Weights of a small transformer language model: 154M parameters.
Each number is 128 + 24 x the weight over its row's rms, rounded and kept within 0 to 255. Layers, rows and columns count from 0. Numbers have three digits each. The size before them is the row's rms in percent of the matrix's.

# gate: layer 6 MLP gate, 2304x576, rms 0.0347, rows 793-824, columns 432-575
# up: layer 6 MLP up, 2304x576, rms 0.0347, rows 793-823, columns 432-575
# down: layer 6 MLP down (transposed), 2304x576, rms 0.0347, rows 793-823, columns 432-575
gate793 089:114091124150146098142133082152139154132104128141130126128110130138164108147128163097136176154143135170160122112106089145126110134115104086164112125109103108131096123112141139163085108119112141115111152115142137144166115135083089164124105080078096106080102144092132096091162162152152161131120113171150140135128159118146166145147097114108137103124109130081101109162104057135171124129108077149145146133175114123133172122148122136129123
up793 114:127131148197135131080143122133170121114122082145106138172105155123114134102130201131114166166133114132126111131145164122142107164132114130161075126129074073078129123111099101162114123170106108136087134121090118112135163143159085114130091070134128106145111111150129074135159083121150120084090137154138109169154119101120100106117170115096102131139111141133105128145129073112143124111141097143125101159190091116144104150143125157123139
down793 109:174139140159143125125153165096132129099099095106143142170118119127129154114141154131095157135121153102114089117101162128132109138116112097151144157123081087124136108111087095149106129140136088143101123112104136093140151148110092104152103102159119074123109131192154133147154101132154115092083170182149104162145103118119108120126147117123130143159096128111119146149146112101128110126155049113130108149159085142134102174102124188130119
gate794 100:082145119118102182190119102169170141139122130105120099162138136093089083155141144151081127066104094135139120136115150111104111137182129158084173151107132139092130159127141130056179109115110150115107126103121127102106156139111169111166115132102131143096134117138126139120113129137100129111149133114124122155136129139157090095109119184162098122099103119136146131167127132160124147132104094102165123134133157096141140094114130153156074
up794 094:113119095096138086159126114144117131145076146163084145119112139111135143146139148112093121101114121128108134146178145112085080089154118102106137113103132125099124178135132123122149109139155115133130119115097131135126178108089154163126141127081144119139112129125143126150122105110164098112137110126152071115142158099140151149111140122135125159139157075128150127163096131084053146155150143101166079133147152182116117183143045136115102
down794 099:134119140106102145161131133173138145121051122143157107134141133121082101127130134151124154109051126153157108104155166107098119130136122139116144118131089141139160146138125101119154149134110111088095088100140120082078175132140158093116078135124122152134128074093161144114135124105104116104166110110153154148111094155111104125106108176154117151149075113128116142174132136108142151142103134138168077175143161132115143137120117155136151
gate795 088:140154125114158112135198156152170115128127132107090125132115160109137187151114131148108150137083100154128107132132111156092114171122121125108130123131122150125143125160145083123125097144099135116119114124104124098149127133120119180135134084115093164121144138136148143113162104107122115125176129110120111083147084077124162133102149117139157097122176132098128158193119101113104137162187129099112148132180098123120140158110138111081109
up795 081:089134155109081113093106082110071134088134114143154152119117121128105122117146136109169156127148124127122114114127145116157134072132142116080096076102098101143147128108154157109107116098146114171121170124117119160128091118107121136140084141105152131124166106104153101120104104100158146093118160101120121150096127120143114163113083148152120126111089127146078129100132152144106102120107135092148120157129104122159127124148097168135184
down795 094:121134117142109144114068117154098115142123113146182129104144108116157102126103123120096107121127132143131147132152126087081121131166117107112091170101133148162144147148153163141138159119112162136139172154163111131107099094165164124146148170108132123106098125133101118134114125116144131130096149114120122132100140160120102126121141115159100150107124119156100123111116149116171088066116136137146105152084142079144120125169129115153107
gate796 103:145148122143161136111135152121123132157166133045082133102144156152115164150127164179144108124096168100188112142142134115120112134124128134117126134086094122118184118117174132125129143107130099145114122151116115102109150110095152123149124137112114130097113131146117128154125140124127122147134143125144139111129111151108152124158152102113126149147142145174101118093141111149126070152107114088136107163103141127170127159109112179137118
up796 106:127101124148116142103105134126073102084121091166139135154100124091112128123097107083131160109111123104138131141129153121137078129115125134140105077117122100184075081126139147167146107111120121136124160120141134133140118151139120096171143094136155107081157135114106105136114148155160116106143108146112145130141181155092122144133157102136128159162122120077111148120086101127111127067136115105137145104111100122124121106120126124128121
down796 100:187137145108148152108121096145137131125114119120152118114061183111125113111136124086130108104091141137155112103128093097130136115107150138177109088145108109144096091128131126146118076140113094135157130137132166196129106147156115106117142103087121119095127157141110091123077160103112068149114102156105104130100145117135114158142137129109142176144117106081123086126100146124094101089113145137102099148071103163139106150134119147132127
gate797 096:144153092109164106081165148171143139100141131104080129102053142130128132123114116117093158143136168130133110121138135170160143113121119146147127178105150165135094110163115096156157130115091104156121168137147125172148119148122171092120100123101142121116120112138126129113123123161115130102102109108104157136122133081118144114160096142129115181135165103123108132121113110121142118125099143128117156153147135149159104113131131148110090
up797 105:106148095107116163154132108128130121149135103165141161123156092151121130126156152134175149121107153129118132124112130142133129130187140102139090106127098115121131141143126154086153133133123158151123137133080135126148110122141118132125137119169110117136124139121158149104130188112122176130113128112129137144170124136135154127139086134128172142183127119157154100106145116101119134110154109169148048120161120113106138128144137137131131
down797 101:142120131176107110128109148122126124084103143150158145128121135158090145140112131102151123160126099136132166134180126121159121129154130122118139131110077110119110160113148127167152100148140107142131149124086130106108147130140147176142127167170169191102145126123124115091090103132091130147127134126183121090125115129171118118108127131140132119124161114153127137134133097093157135123085116075125098122157121093064146117110151124155118
gate798 101:116145082123110137145135097123071094130131154158083130124148132144130124119126126128181096137056140100161142175106159140124129106107153113130134096116131115124144085157123121096150131129120117161081125134078140115142137169149154125098143096068133111138079154146127148124083097157106147135117104121138090121152124097149115101149112158135148136147076094076119103137176112146187163132104156161131121139124156085097111160097100137112136
up798 096:134138140134118132165120115124158149152147160102118123167093108135108153140098117138150129114135113145107167086152109165123102093127162132123179133173158134153139151122125120187082134070110113118187154136139146078122130086054077074127109142161165152108154137127132107113160118115117105116129110141127125130133080160151153137111129103140122099100138181137103132136070152139103134135136097089133118097176138113105115165132121138115112
down798 101:116148146119123172146158118119171170144082100110160116132143168147112104115122119128095125136147085142110153142107094103121103132145100098122124145116087113125105168107133093145086162137136127125144132143133105114107145098091120090125115124153156115149169129112160121123137160138122148108151141067149120101125127126111115125144127100134112117156144150112125108093110137114122160139150112118132156103144123122128106118095142109116097
gate799 107:164102118108155113106153121147100102140119139131091146070123131166138138160109119158156147150172122108138159158109087135138158113147117120148138116143147138166137126164119094114176130152163074135137123117103117154161081134128106114113093111128155077134095119096088120118135136156109095151093154138136114142109113112114105115132117147134148116132130121119109130145108143128154130122147130110140133151144107103138128129114150112098163
up799 106:133150149125123171110115102129120113120105149111159133133105108163141136080143137138116119138151124168174127112127124124125125115173144150132142129113118181129092089130115141107151159136139073129131123103110162119130156139132160106118129175075175130146132124115102103137091125143099137130148138115141114128126156135127127141145143102146086121083145115096163123123130199134146131104123109125099196130148157111122168119113146124138141
down799 103:147132144098097079120087106183124102139150137124117109130108120132070170110172112128135113124128117150087138122149117096111105164110120116113071144117143127109139104085088110125133183172133130154126179136137123066116106140128137142100121144137144118148138139098169124089172121134091117130136141136158101104121115106088099082144160099153132114124091084094156124108133091140153138118128145122121106158140112130120123111183144102134091
gate800 126:112140127106067092131122145123134130166160113120126127145085131139123113163130168148085139075149109150134142125116148122090162164113140104140131117109144073136127121113139177114136127166152124139098113131128129127125151142127143118137097147126133130109127113187113128123107139178109106083112136098106109118111144129118112135075115139104124163149092129117123151141176119132141103134156114112156123059149093146129139122101126145147140
up800 140:115074110128090081146104140148132111143121170116119113149100162129133090139143139111092131102136119128135166182145125136131142171110133103107117095129123121121117117119116137113104127167125115149120135117139122127129110118114133096083079129123124140095131163184117117116088074167130147095117124119109108077144143151111124151059126172157083132143127098121103107159129109090130138147140123112119120168158124106153136150088156153191174
down800 103:085125128107125099132106128132137151128142127130083103158113149132141146179116155157146153133081141118126133180164131118091130139122129180150176142116072140129163087143139154101085142136127133131068118121160101119144176119160099106113083088132142085124101131123110104121125126088133129152087136102135126087119174159110145129138100154076144138121176139147092138105116164099137161119145171119129176123131114112126122164179103117183169
gate801 094:139152120123087107153105114083114120154118130132150155115077138099133168150133136120128096106085120151134118122106163099124139127094157128143110162105110094142140110133164145119125143086147161132171134078105134136123138112146104156121140173108114112149125161152119091121139140144142140077138118132150108092147126120157125131144138117127154111134155117132133087115122093135148157166166144132140137123155132135147143131141102096105144
up801 112:120155092101128160096178111122130160141099132133136112155129160141106189128126129103182111121162162122129089128170118157135136165142120129142143107134130153157127171125108114129162108114157122107126131109169134142138164081134177127147143166109129094134125119125151103104125151175120125147122123075121104125121142127131179094130119147115118148139097109090156116149104153153116152141096166136144155138088165149119130138131086115136123
down801 105:125131109140109160101108125133130124104096158134151146132135145087156132090064066105109094094112127132154155179118125158116059154139112105113149088115138124127120179113085131146112107162147091091138112134115147101163155151136092116130127118120124158164085154158138122139122186149112098109187132138149102107121159103146175114165082164092119158114121116146123108098129113190122137107132122143097105134116153083095146103135151079136158
gate802 105:165120154156125131076143143154149091123135130126134134120166119107167170131110092089122138147157089134177089128131115115134162139085069130156099140133069122107105157134104131111104132168126121125114134153152131128079081067141102099125125131119133135147074054163112135094164140163150122137110166102132098145120161131134168154139106136105161106155135142138150126154149118124136078100087109110123123126153104133104082153079099110117173
up802 100:117153130109135115148118148137141132150071158163124149140130134116089102131160172152114133105132168162142158105153148118113100114143076163105133142120148146126127149134139131148120144123114122136196146163128131075171111161122123108159115138122141098111151160171131122093140145122150151119114133147152120159130148143127110124098116153169101104131109121098110150126117126170096130138107102099129143169116117096116100153132104117135080
down802 099:139188134111136081114164136124113128103230144174116185125109118109177193152138148121120149127162078114150161139118123125184156134129115116142148114129150105158099140137149104132202113142169137137152171138122147115100103078151130066133143151147136116116112101126103159067145129128138119139093147083157114091136103095145120116139149121136113114140172188099141163117142118142169076127093119152109070132095082132132154138142121138151131
gate803 092:092083123145140077102091132126154109125144133140144108130080164132123138100139133131089103112151091137085132143122094106135132099136123143115104149149188109088088081132117128159124133151168108116118155153136134102113106152114116087137128126129148140128128131144118147149104115135126134113123087120129079162169104064161125082134083141139137119114106146122096186127135123117141099109137108123121122149170168172149088167133142183119103
up803 106:083139093145100095144130152119155104115134108160124091107106133100124114106139125186108123128074149159142124098090109161083160095142170159207107100163136150161148082126114097149125087144122118126116126127123143131090197164087127101127086140125121129102123148142115101132135115151125146117182153134158168110139130147130125135119098153159155111119133126075138162153098179155171107136114151122106124164111152137139104093178160151148085
down803 102:155144158087141128102132101121153060133126109179126082126086128121112115154150081130124116138111058140140126132158103099089109122117113157153129085148127138128104107116114166124154095132107128089165145146135122157099113156092106113100106151160134135130062147096134106074149141145134119146113103120137170173112115126118139188143087153160117126098089102086162141135119148147129165101148139147095152151119131130137111132139089130129133
gate804 103:068082104140133137137130114117097132162164106138177142092160129127107099138135147153189141147110130124090117139093092091178176112099125137145159145149161137114163171129136112174112078105136093170137131124142148129150129156120087194103127125142124195103146119125119118132157121112092122152126114121118109157110142098113133124112130124155109101146100145155121085133132118129135139076123133125122136125145134138105150102149135113151085
up804 094:182108120116130101126116149163093106120092125151122142109121172105143114165130108179136155152173123155173159090116137106137141102170112133150103126121136134109188083120134203108127136140078100158087138132094118141123119121098120110133159113128123113130126098104150146146109180121109125171150135118145125169113139113156108134123122131134131150136132139119131149174118132134166092092132078076137129183110139121145139062131124084142103
down804 099:141132170137139119117144144089157112135131134136112173146131087099141128137148129146106132125150144097171165096147118176075122149151124149078141127144131122102091100110114096122114119127124149102135107102132108126106101113130158107093106149133091152153145150133124139124118107151156164117155156127133126093116144105096111135120126095106132188118131116147128158102144114138123138107156108115112149110145127121146103185119123099092117
gate805 094:134082162140093132130149096133154121105106107110119165125115097102135115147154076081162135113137142143143130113098154135144169130117119125131092129099118095132157141115140146138103104131155154098133179139154142115138123099102146128110167098123110151108147135153130125145159103145130130109125088154148066146149162128105092108183113118063156093092150129154150133136171102142133138123174189146150117165091124119113132165153127134174109
up805 102:101146103109137141119136139117122134170124100106121112124111127125087162112136190153130137103113090118151105173113085150111101116165137143134091148160119162135113111164083122099142105136103123137147107148103133132115131118141140167066106172144136147135097173158127119135129120103109107191160139102097137133134109163126147142115096128168105149156100167138105103138126136173118152094150130120147143100110133105131132083119162103095139
down805 103:112131127097125157164165133113138139112139135125151095107100109139110105123102159108094161111116107131125129079141104139126138153149131093107161107150125106172185133184139162159088153109124083096126133143083106154125150106138142139094137103140137116153109172115146132102133131124121157177153129084137075123111164129115152135127099123149128150107135141131135115118143140136136123126091144129110145159133118119172113116152103134116157
gate806 098:162118077143137144116146125111147140116115102085138125106135107132128131125118126075154091099143106152133126166102138115140125164142108096109164143124092105111129118141161158122107125138093119127113122121126150088051168111104184124136132112125144102137140152131116150118135150142126101102065166110119119083143138136130193168136088170153084160149137156124105129098130097132135155104134082132123137117112180156151113108116125142136175
up806 116:116150142063136094137130148090143114137141094174098123156157124086115088123103166148162161164145087118101107136106156096115094136126169120154161061130150151102122097142127142154127143081148170154135106144150144138144191091140156167126148141113154150052101125150104128106108152074121157125117156151149155137140157110134097142116130156086140111114112094096152118116101152131120107118114156121116133125106160080105120148109159146128137
down806 104:129108137104133101137143149126128129132136059153111104142123134118131103150109168127188139129151107138095126124098166124119140128123113109156141111122160138111101104130170130143135137064138158069090113100158138118084153108138156126140139128084141087099128141175122122129150153083134154123083136172134190116132148129079137138138124114102129158126127108137173153129104153106157080143147117154111126145143158069129075144150112123145148
gate807 092:135148128135137093149121126149121094139167119100107127137060143115153114115123141123101093158133143071150123135093147167153135130096122110135134133105144104144136125158079078138129122123094122137189130123119123133112153146094102134093149149087098161143099118108106126121071070132129103130151126142162104089134156121126103104139139147151146107132143125139146142151136140099118079153155105133143112093138164131098077116113143105131082
up807 092:131144142095092167074115117147136130092139107160091110169083147131068130169178129063167107153139128136098136067077164148112147122126127135107156128097154080115071154142141152111138106138151118098122141185114151124157119180160121119140127111098128162132136131142191109161110158156101159122114133095112118098129116137118147151161122108188130107151154106102129100156127131165117111177088175101124139135118138145085151093120147123149116
down807 098:141161082125133126115129115127131120132131147123172157153125176111123116129108150156134165141077121106183115152141117119114153146134120112094123128099050120120098125117149139146093136093139140108113091151117147147125145133148109169121118138120136112146160160118157115122139166123132167124153134161124105161092089125121167172122091134150114138137142141154114107125118107168114113117094111117150158133149116088142131149143173142145135
gate808 113:136147120132123146114124113113141155093139133167148133119138088112120121144128126126129145156131142142132140118155151144095144141117134142119135095100152157129136170144114106138127114125131160103146109096168158098093126071113148130121111171150095156129121181111067143159109091155099106156177138140129128130132116115070119144117147102079109133103127086118134096153144145148105136083122148150136081136122113138094136172155131158119136
up808 109:107150128152120145157172163124111120109112131089103128168122149126157134122141134124145095116125120125110100161136133115165114101117113119130120156147107104124112105110143124154138122105108120154119138093109128119118098203136125125169129099088154100130101120172149110154137135106118132098097118112105115142110138147160113126129087146156133138148134158116142114118131115103128119150144099111099172099116128125173114125104111080175108
down808 106:166166091113111106162160095100137138149115122150120122121139111137118118108124115137082124117176115140131146150145151102117100114184074155093112142169163104140128149139099131138133126141140106162151113128108159117161123159185154085134096110160180126112076121130169102151130119110100122127138187135147109163114088127148123134128092079139117157109146163104100114143116131121139130171116120145143197113111092123153095108100104120171108
gate809 095:139128095153102153144104136094080141090127100124146125094122154163123111076132128126143117127125124103115110130128089163114115163153130098155099093109104127101143139108129120108138127146147123107087134140105138118111096164137122099160173161134130069121122134070174123164144092157140137122116154120123124133177128129113143176125115108096091109135107164170171142148156128158134148046150097131107147157086127130143139129184108128157125
up809 087:119139133185108162112123116145095125099104123099130098088124148151149126099106109145154162113153113116114142141096091160095103112165122100157142105104119129158135157145160150115146122140122093105088150119125145080115125127138137109122138199119110103151162133118132116148134088108125130097107106087123138122169172083118113079112137139115092119077095138151155130125134131148143181088109139120114111079094088124118164119134138120134136
down809 097:139149095121118125136114124099111102105119091095178125108098131066136117075128113144146093094077093099100114161112127121122120128172154073141082119136155120121080128121123081131157135140132130124122143138120151124145141144116158128149178115131155110091117174146163141132146121113138121122129117148127140123154157145147142142156139118182095153134113128116145096074185163136144068097109128165104156138146156150133150101120114185107151
gate810 102:123155106127133121114124127137121123152104092143134168107086100089137154150082133157150085105147132139125100178153129060144173116161109158124142079112120117130090091160192131133140113135131159124162130143107096117151179140129101132093128112154114125119128092134140075114163089153149144127129127096147097123145123115108130119126097143127101067141090093144086090115086121129174096132157109137123109131084123120104141173141166170130079
up810 096:154078135134121128162148107132107139090124146127120118163151151145074094143153127117144142144086144116145136113131118134135143101154142079134113164126135123145163147141089161142133133147107104084110089121139132140130106139113155092177145123112131118139150135129120161121110126071123102183159105160152130156086122167131136151137112140117112120139196144128146117099132129131173112097099151140123135149159141113143135130097124053099120
down810 103:136109103115113130145153124126111148093134144108144139126130138161090108099150140060125118096127143098102141105109138164098128167150105107157115133095138151137150157149103128105143144125161130070122103114128136114100071127124099112146087185129174143117155150101138171138153137093123133175094124121128143136061136149120088110143152162118156132104119172126118097147100104128109143124103159090140127134139124126140102143156105129106147
gate811 096:124135139109131107124115160123119117133180128102118104166090147145155158126175151133115094134109121094159146148122130095133110104120107135111151103119107087132091148201133147132129134147130141133160131130140124151134164148130158094124159107121160139146142078142135163161126105109110108115159125130144120151093133117103132119125147117114122124148129144085111128157160155121114122130102116154157152146114144182183123197129166133140111
up811 102:132120157099119096100140152168146069122143147067128115179118110151139190146147120111115106096147089123136166128125123123097131174102134161117117133125093040131118156172144123152154133119153136161124115145111127129131143103107100127098150071150118134118134100108109124150106168129146117075107136119131108151100106109125144095152097139153147075098108120124120131131159125134115127135086151104155111119143165096152121148150105130162098
down811 101:110134129098112110096167136121160105109153164067112156141154150128118122135182123146101115159117131138129172135123128135147152164112142127126167146116137065108129118175125107141111123142121112106117123135134144132142112131110088154092156075143082112117127180126112163153109105144101137099123111123127103168130158149115144121122072116179116119112149152154148141137139145129098108136143153132151100146154124108116150148131094107133145
gate812 096:122127114125130109153131135134138120116138129108136129117160121152080150140144090126074119108126102121111118103094112167138110128109117133138137151115124109158137165145134120124138118112125176125144153124134124097124092164087086137075100158135132115128108109082117146122123126120142158146126143128095108135145107082118151170132146136135110155152099125152151112115095117107133131147101089171075092165136178120134131140168150148114115
up812 103:096111097132129153124147142175116123180163099127126067116128148134156124131133158184096137139106148126100111143109119133120133114156106151120136101110123159148109164179121165144131100110114107141140124121137130145142100179078094133151126127127126090137117153116111108105142133129133087144157119097093114153100136117150107098105136134077141115121093114117128119165102129143123114130129121124107107114125119153136143109120145083120104
down812 106:098126148144133142115111178107158107103127081131111098112145121109160094120139130150128138165128145116106120149147123146107147143125131127159130125103133099148125106147105125102171119128087130124090140098137118088134123103106060151149097135150147147129145083102149088124146139108168094110134152157146134153165111133134134176122150146133092108086100118110081132122108128124140099131129138139133091160132108128122103164153163099080149
gate813 100:141088153161117088132098129156113108119133168116125188132172092135115087157126146172161112122110091149142145124101109155120134135102090123098141090170170071101140124136162164106140171089191131140128092137121113141095113109137153136114105130085097139164142164130110156102125145116119105127132124124145174110137179180129126150144094127125154103159138065144094163168087113121144145125159151143148114178118126139154117119171140119141106
up813 096:137143103114118127172120112150129135104138124135136169151127119108149158154151106131097081064086114113120115105112123126136129147160149153120157104120104122099125139115124096101116116136114139119113133139102101160147149081113075092174098064127146109145105116134103109116174159118100137090107100149164088156149092114129125168166100107155079154145094125114158121128097104110119112117175107120152117095129108146118089119142145148139120
down813 101:108149147137156109101138084098142136122121122107168119122143142131136097109133100073087152153151130072101130106170161100121177113144144110099139154200142121166123165166130071144175096187173138146104165123133132161120075069126160129128113123123133102136128089155160115153122167146126095126137136141096143181131124091118111151121163118106126157114099132086109105139155123140148080151144154185135128064120096154119130174169101126116111
gate814 092:158120104136122094129109120124146130123152132119138123181155077092133136161124163115108134103122128131082134120148121147144129146158162138116182155155137128140156151082131143085078174106129114148169152155122118137072107129164114110174129166151090098139124149149138163135102171162123107139121122119142119149139105093108157153111126076125171127097099098106112143108121114098121090172146135108159117108136125123117131146135190123172121
up814 092:164114088142155026132098103145149135098175111126128122114158094101115142140122163125111106114152130099072119140112152137123094109168126104147116133141101142157107135136116142104133144125129128176175105105093120133130126109149093119147116125101125112152129116123151117136086143185165085159099123141126130121147115127123130092118155088086184134112083063138098159127132160100156124146129123124135161128166123153130150147132116135151148
down814 094:129113158150104068121141136074085134119113123123148163132154112076144106099141144147133119123153114104139114119129126091100131098138089100121131124129134115152129095157111090156159119143140087121110150132195106125143120145152117108144102076137172156118145145131092113161153147160132092073128120066118126120154106139170108105117099115114134092120175123137105137108096112145120146119102143118100147119134125144103178122103075135156168
gate815 094:156146088140118114136118123117151137129128120123204162150148144151128101120164151107119115103126125137141095124098154093147145134138140153148150108094128147168127122102139223115129135170164148151114150108126111119095137150113128126107111146121124110171171121135079152136149122131103148103145153133147137149117138125144150113104148116100120127104120133148134122133142136130148141130109110143129163132148135150150115100107109122090153
up815 095:129106126126096136092120135127156132115125137153079112139114091116110103148106148179155125146183095121131114119131178165127116154123139151114104107138123086192137119103135115139138107135084136097137154138130164134140168118113120110145081086162114115155125118111152127189118145130123161158118143126127123117134100148154136112146107123066132124122126081148137125107112149122123178129152089113165057109126141121076115137102101133107151
down815 098:144143110142108142128110135157132124127102136130071134163168115152105094124134177110123133144140117112119110124148135148178135134144191110103156114117139086177146092119128099162143113133099122142131137151108156117104115132098166132096143162153118168157101128090126090140151131138100130128091136147131126156116127089109092114134139152114162168110154122140122154145092112134142167145151142098158087129163143158146097114124149152149158
gate816 084:118154126096122125145174133127124090061103100070112126131134103160172134086122145150157149175173125113122101096113112186069122107111144140142138126116127144155152154107099153148117163120116147151144193071095146138105089130149160156074139129097130132142152116143149166125141158163149093131144173139118154130133149129083142120159116163171134131148156154133097113094148088145146149127136115132045143161151154160157167172108126139100090
up816 085:117121147097114144121107164090140140105136127135162131114105128160077142069114121148159143113155168108174107131138089076112102120110155092145146134152100159109170163123121124149117126125112170140130152150087158154111154123124142180136107106093172176152135170178171160079163109138138129140129132102144100100162158160152105114150111097141136149119173139167112122134103118117110134156139104116146110121113099086147109153086147121089063
down816 091:139106170126075151140081188072146149111113138098171155123144132149129121082116103107134138156121125112141124152141098066144123139107187106103155135127107123145133152125109180162138079111141145136123139135129131162113130115103121140069129106129195138119149187156165135104151131160120143156152138122150104073175081144148123132151127114090057118144180163119137144115158112118085143109107088062165132132117128102165117094108148144124084
gate817 100:109128111122109106141097153130145192140099100131143143102145108061133095130137139106130144164124132127155179129125117098170151096081131103095141107126127064135111113097129135168090103147068139119128131159160082112157142175132078114118155083146125125149127168141141138133156091126107089118151109135123125149133146125173124195112108120086125126129127122081135106146133118119172158146112128119124085139109124100130112127098123171108144
up817 093:076130121088130135118108125143137165134104112148173157142162132059125129118158136150127141144110102110105166145148146124160115102110150093127165117156090096109119106094126113129096138161124093121103124138130077145160127114117100102138129106133127140138107137110144137127176115103132080157177086135153138157124155181165131167092130078106125131104100093104105112137142106130158158132103148078132115131146088145144154118125138114140180
down817 097:138067109138086160147174134124144114109141122112155090144140148105108110087156108118131151140085169171108125093172115118134140175102164161103158157175174125120157093129153147107136120159126129122128135126143133119119121067107133115153091145111121136119114091101157128111134155160161154143107172095108143160137120112121132102140148135178138121146137115124087132141120130137109147127152114118138114130124153164135161098131146092143135
gate818 104:125152133130107131071069129092165153156112116106134100148100132167117135159112141110120133137177128101153142153112136116128129086089137140144136120103138133105160123125162138131116147093168131145161154133178141157093144103129060118136170165123162148093157176103107119126135150136132119099148105109137086108104111101130119114118143110159122140115109134136165082177127118134156108136143144150136127094132180158116078124194144150081136
up818 108:139119118109159123163153103141105086117180141105106104122119181137114102114105155137115149138104095147127095120078129177132109160148119101127120135087152093154087126148133108104129107132132128137083120121116164128140113143108110160132112130147078146100122119158130125123090127107093120164121139147116153156130153148109141107152087155084156146108146074135114107104126124118185107145106123116151071156149126123178081177117134219102123
down818 105:170109131131143120141141161140129152118133118124113121127118148198107111152122144111123145117121124099138113125109114131164124123148134140124123142122138108143151110123132190137110106152117175125103106141110131111137110159152121136120137137123117163144124127094159143139124141097132148141134130128113179106147099143181130091136137111109130120150166112130150120132141121132141130158134126116121143115157122158101116203112150148113136
gate819 113:134122156182087111155153131128102171115155136178127155118209114105148136173142112115105100106137102149161161116133117093104150184106151161142135154128100126153134159094106111103118163158116113138074121162116164103159147152109145146105113163130097102115105101168125158096126113116152130164107142107096145164142136101115126103156129140134121138158130161129137096135124118180121103072168128128114124127148091080161109175121132162138128
up819 111:135168129088126160157128116133114108080148150100148184103118129161141144168088095135138170138099131126084131124158108125130139113131110131088104121153084106091156125109149158187180104120108116139153108096145097159157128124138134131130118147101157120128108105141137110122143133135147091109142065101121097138145114173091116090064095158094138124135117149113166159124120173114124137132095101139111107147141140157095158153139115121113133
down819 103:110140106098134134095108100121152083082124106136160093147142144164128138130110162122088141162138123149127118083163111132125126089141150105122121166125101111096129112138164139119155103090142120159079104117097115155097131124157142168149136120123110183140123141136131103148156160136156133143122146139163129146169108171118151099104161092091110104136106125120128114158103144142096151173091105173148103132174152146147125106122123104094150
gate820 086:122118106148133134120114113112132134152079147127106138162089143123152101121148134107150131174138099111177137126167108159157117081090096141145112153142136124112084117138135116145135134140092103144200118140123115157128134159118155131141135134130141116144095149157112134076147122113145139108076123138074136095119093192091165164127141161139157121163147136121138150142111166148128116109154089112146132135131120182133112140142130148152126
up820 088:164126067121109140143145138112187103080143154126140162128119149149122116152136136119125128110142142131109122127143130138091114116122135114153141133131107117121116098165124129098167120119125146178084112123115150148126138109131126141136122099101118173094142137111098112173109174127135121132191125093139119093135134103110136151161132094133128154124105117129125111140116157102108135167124137150128101105110126096139164108124162106090152
down820 093:108136121092161121075081144182144129115118125129151121100106110114142117122151133108080123136157123133169163121122139124120129165107112126081122146108124122134143136123138123107134128081135108142113171179090146121058151130127114129160097111116061136113102142176126166122132101148131138136136161121103139120112169147116109159147120153141122148126128170104082165139124165143119133157153113100172150112131116127174163110156169098114112
gate821 122:148087127139100146124129111129139085155137144105144129121124115117072176143157125112095149100158154150119109185101147156146110158093086130138196123133151137136120150176145144165150121123136146137112130104075113125127128092136130151101108179136207136180172124146133118133136094165122069121143096128139124172092115121128125113106132156076117102168140108128142130106153114098099137096145133095112142135085113119116173156132128131154169
up821 109:108171144075151080069134185146113134141119151184129129165098162150148146129161139079112165140141147123150146136162161153094109115168138143161106107091116141119158175123120127170149141115089117131126105117119136135137130117105135126124122144101163139120128155129112159118148100146130154086133107118136117158100146208110138120155119145133121136102155077102099124140158122151103104148094106125128138148148150135110132127138137119159152
down821 105:064108171120139103091107129120146111138156074139134134114134127137150047134131099121124134144153132153138146139170121135141124165174126128117093129120127138134170122148157078148110123103132132128149111101107089094139122119118144106160142170155178109168139101144105167137132091152141108145130159101145126141077150128113114132126115160154110139123141143116092135115090120097095168129100137110110132128096140115105109108129149124156155
gate822 102:095102125148163099126135092153137145121134115156180082164125109150079138095099133151123117089088181153152118139122165124114106146075116155135094098072154138141105134172134126133152142122171115094189145153146089184093118132153130127135116130119141156133124113150123127140107121160102095137154156181136110097138119102118146121120109141146142119152115125188114099147145110151139112158093133105159161122143127150121158108172138119154106
up822 093:101131188165073131130115150130120071090108157099128175108138096071117155127127097140112088148118125117130127089143155127086102119121140148163158122116126115155116117104147149104131188131102143087106117162113139123135137191144161145140119169158171142178099104142105127130147124118142120060148144107083130131098117142094130158134146136091119074142085105105142112117106102126091118106119123126142103130113114092127107119121129115130150
down822 099:126114111099140115151097140108132181143129117081137147117113115128153152161109163101129144118104114117054123163149156103175153097125125150148130149150108141148134110136153148136119120153138189129120128117116152105148169113064122094136128108125106070156141130120138140137153116108137143172096108093136136117116144090133105067154102117125130131134154113155097075102163176127098142130120097148125139146120125136133146151083095104180105
gate823 104:146140125132112120136129145102121139113123139137123149131126152082154097136160115108132118122119149123120130131148114135114149139112137137132126132122137108125142141141126136153102126063135091127146166086114163123146126106172110101114112141114087145112133100123141135139161107112149155136125163133105207156150152087134142150113115110112153143098119101170124169125104104121122114129143102154147080120150113104120124078117085085169151
up823 098:115163144109145147126114086132144153066102117151122158083092115117134096111102088177095138123113138169138126146133135095127099123104142144124142139114147132151153158146106138128133124117146135155132174118082127130089126126143167121136139076087120118138099061118141138094156083148157172129110165176156184074112129116117126102106130148139108135157136110174133126099102142163142106141149118110122138107069131131115153115142117072095138
down823 103:080158145148091129111089140097118073146122084141113094104110137106145113131114127144131104166111150143120144122082136141138113126133092118124123134110104137139103161148118110119108100149140092149160152100068147127155163129156151139155153155125109132127153113126093103139160108089121108106159141120145135130120113094119167155147110130132121142134134092177137130126133134159134084121101131136155095167109090126125122127089143152110141
gate824 130:131116091095128127116091108125127113105177136100180171116186165102138140123114148124115132123146128118149124083142151095184134149132094142107155152112133147109139140153183151145174139143118133163107134115131128121121134144130128122118115161152099165114155158150132125091115123094097110182133136114138158151114107150116132094115138120080138102107123142103102144117100113152093139082149131112122082096179113128151145129168124185147131